{
  "d_mlp": 192,
  "vocab_size": 8192,
  "norm": "rmsnorm",
  "norm_place": "pre",
  "rope_base": 500000.0,
  "attn_scale": 0.125,
  "tie_embeddings": false,
  "parallel_block": false,
  "optimizer": "soap_variant",
  "warmup_steps": 200
}
Each number is 200 + 20 x the weight over its row's rms, rounded and kept within 0 to 999. Layers, rows and columns count from 0. The size before them is the row's rms in percent of the matrix's.

# layer 4 attention value, 64x64, rms 0.139, rows 43-63, columns 0-63
100,185,177,201,180,203,232,196,188,195,191,208,199,191,197,200,186,216,197,253,223,217,223,226,180,197,191,234,198,171,194,235,208,200,206,205,193,239,192,183,213,196,168,191,202,199,198,198,179,182,201,180,215,222,212,237,242,192,214,201,241,198,195,213,257
109,199,220,166,207,234,168,163,196,177,189,212,184,180,175,205,207,217,176,218,179,227,215,205,192,191,204,223,204,189,226,220,191,194,247,221,172,227,196,196,184,198,192,199,216,193,189,172,189,222,199,226,232,197,179,193,243,229,202,208,193,222,196,162,222
097,206,205,227,213,235,186,160,213,187,200,196,181,181,180,234,184,212,143,210,227,217,212,182,181,145,196,207,192,211,208,200,238,180,215,210,188,180,236,212,194,205,198,181,212,200,210,193,186,199,171,209,214,165,210,175,202,209,186,209,173,220,184,188,202
092,225,236,213,223,215,213,205,163,218,215,198,188,200,210,211,190,178,194,214,217,221,160,220,177,187,217,218,197,202,193,170,215,199,165,198,242,175,194,213,190,219,204,206,192,222,206,232,181,199,224,212,222,214,202,164,218,178,230,169,187,196,197,209,153
091,213,213,201,204,247,260,215,193,179,222,226,205,193,170,205,210,211,200,197,196,212,209,194,175,189,209,196,187,199,189,210,197,233,238,168,195,191,199,171,183,171,172,190,212,156,208,235,195,192,184,207,204,192,215,216,221,189,182,191,186,187,150,202,191
110,212,183,220,183,161,172,220,182,182,183,200,223,238,200,195,226,188,193,212,190,206,178,203,161,225,216,190,189,241,191,216,162,229,171,211,200,171,190,223,195,218,209,196,184,186,210,219,195,210,254,200,191,220,223,222,212,206,210,182,192,204,204,179,172
096,222,205,223,228,205,183,187,183,200,205,179,188,203,196,213,191,218,190,186,222,193,207,207,243,207,227,160,209,212,207,226,235,206,202,159,186,219,178,193,203,197,195,188,226,194,237,216,201,180,197,170,204,197,191,171,188,217,204,242,170,177,149,214,177
094,204,224,158,151,226,212,210,227,161,193,185,182,205,207,199,172,191,193,198,168,178,194,201,205,185,208,236,216,212,169,179,197,191,201,226,196,216,197,234,193,182,233,215,166,207,188,210,203,215,197,229,192,195,225,182,206,242,212,172,188,194,219,187,213
109,218,226,221,200,206,220,214,191,157,207,210,190,225,145,225,240,200,211,222,213,220,181,186,170,185,216,197,197,237,200,179,227,192,207,175,208,197,189,189,205,186,204,212,221,212,238,210,211,213,189,181,217,219,195,231,174,196,173,216,173,208,181,182,174
075,235,181,201,195,215,199,195,199,208,207,193,182,193,231,159,226,197,201,194,194,153,208,198,217,202,236,192,190,215,162,190,190,208,196,226,235,232,213,221,204,171,210,197,183,215,166,205,231,203,186,218,202,208,198,191,253,199,186,174,185,225,194,181,232
106,215,176,215,235,227,182,182,193,200,206,212,178,217,174,186,220,219,177,209,214,218,218,182,207,159,234,218,178,218,166,219,210,196,214,197,187,245,204,203,195,223,187,177,209,230,212,195,195,179,203,200,195,184,239,176,209,238,221,180,238,204,191,216,189
127,173,156,209,167,176,181,201,223,197,192,157,209,195,218,194,183,201,221,158,212,203,210,191,258,193,197,186,198,200,196,198,196,161,197,197,192,214,178,182,220,205,223,206,176,202,184,180,178,201,186,190,189,174,179,173,229,204,171,205,235,192,208,228,196
117,202,206,212,207,183,209,227,213,198,206,238,182,200,221,167,191,214,223,204,246,189,207,168,213,219,209,176,198,202,183,211,219,240,212,165,205,223,205,210,177,159,180,176,211,165,182,231,177,196,216,211,178,200,233,196,203,180,186,216,179,165,199,203,185
083,212,205,209,176,200,236,225,212,177,218,194,185,216,195,152,225,172,235,178,169,193,201,207,209,170,215,202,196,170,178,178,188,222,223,183,199,222,217,178,195,182,186,194,189,191,196,208,228,155,216,207,210,172,193,210,231,175,209,192,215,174,207,222,174
088,186,171,223,235,226,146,178,197,205,193,192,209,219,201,183,180,234,209,174,191,191,229,205,248,218,187,175,188,184,200,222,194,195,197,180,202,216,177,202,190,228,194,195,186,198,181,171,182,197,212,226,207,206,175,187,234,236,196,196,188,220,171,214,185
088,217,224,221,202,231,195,216,205,183,221,218,212,214,208,193,231,209,221,157,253,163,229,174,230,212,224,178,176,170,192,192,219,189,187,196,205,223,181,197,200,206,201,209,192,223,210,151,199,191,212,225,165,190,188,172,205,210,209,209,188,215,209,195,201
084,225,200,213,152,167,195,187,212,169,157,192,175,172,231,201,214,206,197,194,219,172,218,182,176,167,188,217,199,205,197,188,204,178,163,197,208,172,198,220,201,211,219,182,200,212,203,192,170,216,191,233,172,200,204,192,225,211,208,191,162,196,170,206,172
088,208,180,201,190,239,214,222,178,186,217,205,191,221,202,164,202,206,224,189,161,194,209,191,174,192,235,210,205,182,219,227,171,244,178,182,226,217,168,178,195,209,213,181,183,184,217,198,163,199,196,245,198,227,195,207,216,226,197,197,205,224,173,202,196
091,233,195,223,204,157,153,189,216,175,181,207,153,190,248,194,212,201,187,217,198,192,215,184,179,218,181,212,222,204,204,238,194,195,145,223,208,200,193,195,195,201,198,191,205,235,171,180,208,201,222,197,207,181,182,199,219,200,218,210,198,221,222,208,186
096,201,206,189,217,230,202,218,211,199,205,235,222,187,227,153,237,194,207,188,182,196,213,171,225,202,173,176,187,201,175,166,191,228,229,200,205,209,220,186,172,150,188,204,214,174,199,217,209,204,207,215,187,165,226,207,222,196,193,197,189,181,168,182,182
092,206,195,210,173,208,242,234,218,203,199,191,225,200,229,224,195,212,199,186,234,131,225,216,201,192,190,206,161,209,184,202,225,190,184,216,195,211,185,207,219,210,223,178,183,191,201,207,189,173,207,192,193,185,224,174,224,188,208,186,156,176,184,194,204
# layer 4 attention output (transposed), 64x64, rms 0.0948, rows 43-63, columns 0-63
112,215,184,178,216,196,175,186,213,190,204,191,208,214,188,215,230,222,221,196,187,177,219,184,205,214,203,204,127,201,215,220,206,210,191,172,228,230,195,214,193,206,203,216,168,184,181,185,187,201,138,181,195,225,157,219,189,206,192,197,195,209,214,214,200
108,182,190,201,198,202,215,197,208,205,156,194,224,200,162,185,190,232,167,202,219,213,198,202,143,224,202,228,166,196,216,192,194,180,183,197,202,192,199,199,164,185,217,213,173,202,237,182,226,188,158,205,212,227,179,193,202,195,179,215,188,180,233,205,219
070,203,196,206,209,206,211,204,146,236,182,194,227,209,183,221,189,215,167,232,187,215,237,196,164,179,212,192,236,222,232,176,191,193,161,219,190,173,171,214,189,189,202,192,190,205,191,206,190,229,195,225,194,227,218,177,219,214,199,180,191,185,218,205,216
089,197,185,211,199,203,223,204,177,198,201,160,197,196,187,191,240,199,192,204,182,206,215,242,191,191,243,193,226,189,208,225,174,209,157,178,203,189,202,178,205,213,211,197,230,225,198,202,157,229,191,169,206,196,207,205,210,198,204,198,190,256,181,163,189
064,208,166,196,195,203,206,199,187,245,161,191,219,154,166,202,161,217,188,160,169,203,186,197,177,207,197,200,214,211,199,205,199,238,206,195,186,222,209,225,181,208,200,178,200,219,163,204,172,205,168,197,207,209,203,185,221,189,190,186,230,190,226,188,227
131,175,183,174,190,179,193,219,178,195,210,198,165,218,170,218,201,192,218,199,229,175,199,222,219,208,225,197,148,192,172,197,206,188,175,215,201,205,180,194,191,174,210,177,232,209,204,206,190,160,249,188,202,173,207,207,209,224,184,227,220,223,199,167,209
060,213,218,237,179,178,197,194,160,208,209,207,252,191,237,190,171,208,187,195,194,211,189,179,165,182,222,238,201,225,209,207,211,209,217,201,162,205,204,191,182,205,197,223,201,164,203,204,196,218,231,183,208,176,189,174,216,194,206,170,182,234,203,190,180
088,233,216,218,213,177,174,206,211,193,196,185,193,170,218,228,175,229,207,192,196,190,208,194,173,205,176,199,226,194,196,206,195,178,200,192,228,182,179,180,226,227,182,183,201,243,216,201,197,177,204,233,204,203,198,180,184,199,231,235,227,192,152,195,243
127,219,213,206,203,198,219,188,199,259,183,201,202,189,197,211,178,223,176,172,218,180,199,219,217,223,191,197,221,186,214,228,211,217,201,190,185,190,227,216,217,179,182,174,189,205,228,203,173,169,217,163,179,210,215,173,203,196,198,152,180,208,226,221,164
047,208,196,226,195,217,202,200,198,195,153,191,220,209,197,182,216,189,225,196,183,194,203,193,205,201,164,206,197,165,214,200,216,166,169,200,209,193,154,214,184,213,186,212,213,220,236,203,206,205,226,210,199,221,225,192,170,195,192,254,161,238,170,213,190
141,214,200,193,217,170,174,227,179,237,179,190,229,216,229,210,203,191,170,195,230,237,219,200,202,207,210,176,161,219,179,183,200,204,157,219,212,198,180,207,192,213,245,219,193,181,194,195,198,181,170,219,205,228,194,213,210,198,180,189,201,241,187,193,217
166,219,201,234,187,227,183,187,211,200,226,211,189,233,199,214,216,177,201,191,185,189,220,150,206,186,183,194,169,219,214,208,225,216,215,186,180,210,201,173,212,172,216,238,225,229,221,211,211,221,220,210,222,206,211,220,206,202,217,170,216,145,204,182,193
150,202,184,175,178,218,183,178,206,227,193,255,223,211,208,203,217,213,201,174,180,199,202,190,171,190,205,216,203,187,202,209,178,206,192,218,192,276,241,210,213,187,187,208,229,204,193,219,228,183,194,204,187,194,214,180,173,195,192,206,192,214,160,183,206
060,232,199,214,210,211,190,228,205,187,176,194,186,176,217,198,186,168,200,162,173,181,190,202,219,225,175,193,179,184,183,206,228,210,210,226,184,185,232,201,163,191,258,219,207,188,190,203,176,210,189,199,166,201,246,197,194,190,206,219,219,191,170,183,192
088,172,191,182,167,197,189,210,200,182,206,215,237,189,189,193,221,198,166,229,191,176,219,197,203,204,178,207,166,222,193,178,192,194,208,212,237,189,191,213,198,204,232,234,157,199,206,213,237,212,204,192,223,176,223,180,238,199,187,178,206,189,215,154,192
067,189,219,199,194,220,250,206,198,262,188,199,195,193,221,209,219,197,200,202,209,197,215,191,197,146,193,197,192,208,223,207,192,185,207,189,199,177,233,187,210,229,236,218,172,208,213,186,222,213,242,198,175,172,216,204,193,230,198,230,174,189,202,198,183
058,225,167,205,221,235,179,212,170,213,198,201,190,230,172,216,189,209,204,230,208,196,196,193,195,196,206,190,200,205,225,217,193,165,166,225,201,182,225,170,214,199,191,208,171,241,198,217,203,221,231,224,176,194,205,205,178,211,152,196,171,181,215,170,183
068,210,170,186,161,214,210,210,241,192,168,228,197,173,174,192,179,177,191,180,230,209,232,187,193,183,203,193,198,184,187,207,221,179,202,174,206,170,220,202,202,235,186,197,211,188,190,213,171,206,171,185,199,178,191,182,198,158,187,192,230,190,231,166,206
068,184,192,180,191,214,208,202,176,168,189,206,231,211,225,173,216,204,233,194,216,206,234,175,206,201,215,168,180,190,212,211,199,161,195,233,222,205,210,187,196,197,230,180,194,195,226,212,231,214,213,197,196,218,171,210,182,228,148,202,175,155,203,196,193
083,219,197,184,215,189,184,170,190,195,150,227,201,172,174,185,197,197,178,194,187,219,161,197,193,183,181,166,216,192,224,203,171,199,226,220,177,201,207,207,168,199,227,222,222,223,173,224,249,169,185,190,185,202,208,199,194,230,187,217,205,219,218,196,204
072,196,194,204,231,222,185,211,180,232,172,169,215,212,190,253,210,235,227,219,173,196,212,205,175,154,194,176,185,194,228,203,222,216,175,207,188,194,187,182,206,194,186,207,182,211,162,213,187,211,221,234,191,170,181,211,200,216,223,219,203,187,182,195,205
# layer 4 MLP gate, 192x64, rms 0.204, rows 0-2, columns 0-63
067,189,200,212,200,158,165,170,188,202,208,204,188,182,191,195,198,201,200,209,227,160,191,241,193,203,198,247,242,225,199,187,187,193,235,168,219,222,206,197,172,186,188,195,182,224,206,229,203,227,226,187,179,215,225,204,216,177,175,178,186,201,213,208,190
107,193,216,179,219,205,220,190,186,203,209,185,156,228,200,184,215,189,209,195,226,181,200,203,220,185,196,218,181,166,153,193,195,189,196,188,207,210,185,207,203,221,236,183,182,195,165,178,224,198,217,241,196,176,245,206,192,190,201,182,189,181,223,223,248
103,208,200,200,246,249,224,208,179,219,205,161,195,201,187,224,169,183,191,223,206,213,181,235,211,210,209,206,225,200,245,213,165,192,175,206,193,181,217,197,162,192,204,174,215,189,180,209,194,165,220,205,175,181,215,212,205,193,198,207,203,166,217,198,206
# layer 4 MLP up, 192x64, rms 0.188, rows 0-2, columns 0-63
071,211,205,193,195,226,180,227,205,214,210,175,196,196,204,224,229,165,226,163,219,184,228,185,188,203,181,211,200,229,187,237,195,206,223,191,217,203,210,204,185,228,200,199,207,182,198,198,199,235,176,179,218,194,156,206,234,182,226,237,192,209,219,155,184
103,183,218,223,173,194,197,191,174,219,195,237,234,196,214,190,179,207,194,201,214,201,205,188,219,212,194,188,213,199,214,193,226,251,194,209,196,211,202,213,177,196,189,231,227,184,204,201,181,207,211,185,212,199,166,197,168,199,166,155,153,182,171,158,189
097,180,185,203,214,174,220,194,208,203,237,215,214,194,218,210,219,213,200,196,198,189,199,172,191,167,210,175,179,183,208,184,206,199,203,228,233,229,211,186,243,203,249,210,152,217,205,216,196,194,235,214,205,202,187,248,178,211,197,180,219,229,215,190,197
# layer 4 MLP down (transposed), 192x64, rms 0.168, rows 0-2, columns 0-63
071,191,215,148,200,199,205,192,190,188,160,200,197,189,182,189,158,175,171,200,174,159,223,176,186,205,195,211,178,188,215,230,204,178,188,210,229,200,198,180,216,210,227,201,173,183,246,189,174,170,184,176,186,208,209,198,186,215,216,220,220,187,226,197,203
102,180,176,202,179,220,176,202,177,194,211,215,183,227,217,213,217,186,234,199,210,199,185,231,183,195,195,173,171,189,193,188,212,227,218,194,164,204,203,224,185,221,206,221,268,192,200,234,209,200,210,201,222,195,175,194,229,207,229,198,180,160,208,218,211
093,206,187,212,217,225,175,231,196,173,179,197,205,195,194,232,184,201,252,175,217,219,203,195,172,170,225,196,199,195,208,210,186,162,169,195,202,233,236,161,194,151,198,190,224,175,215,194,171,181,210,194,189,223,217,189,198,194,216,192,199,200,208,205,212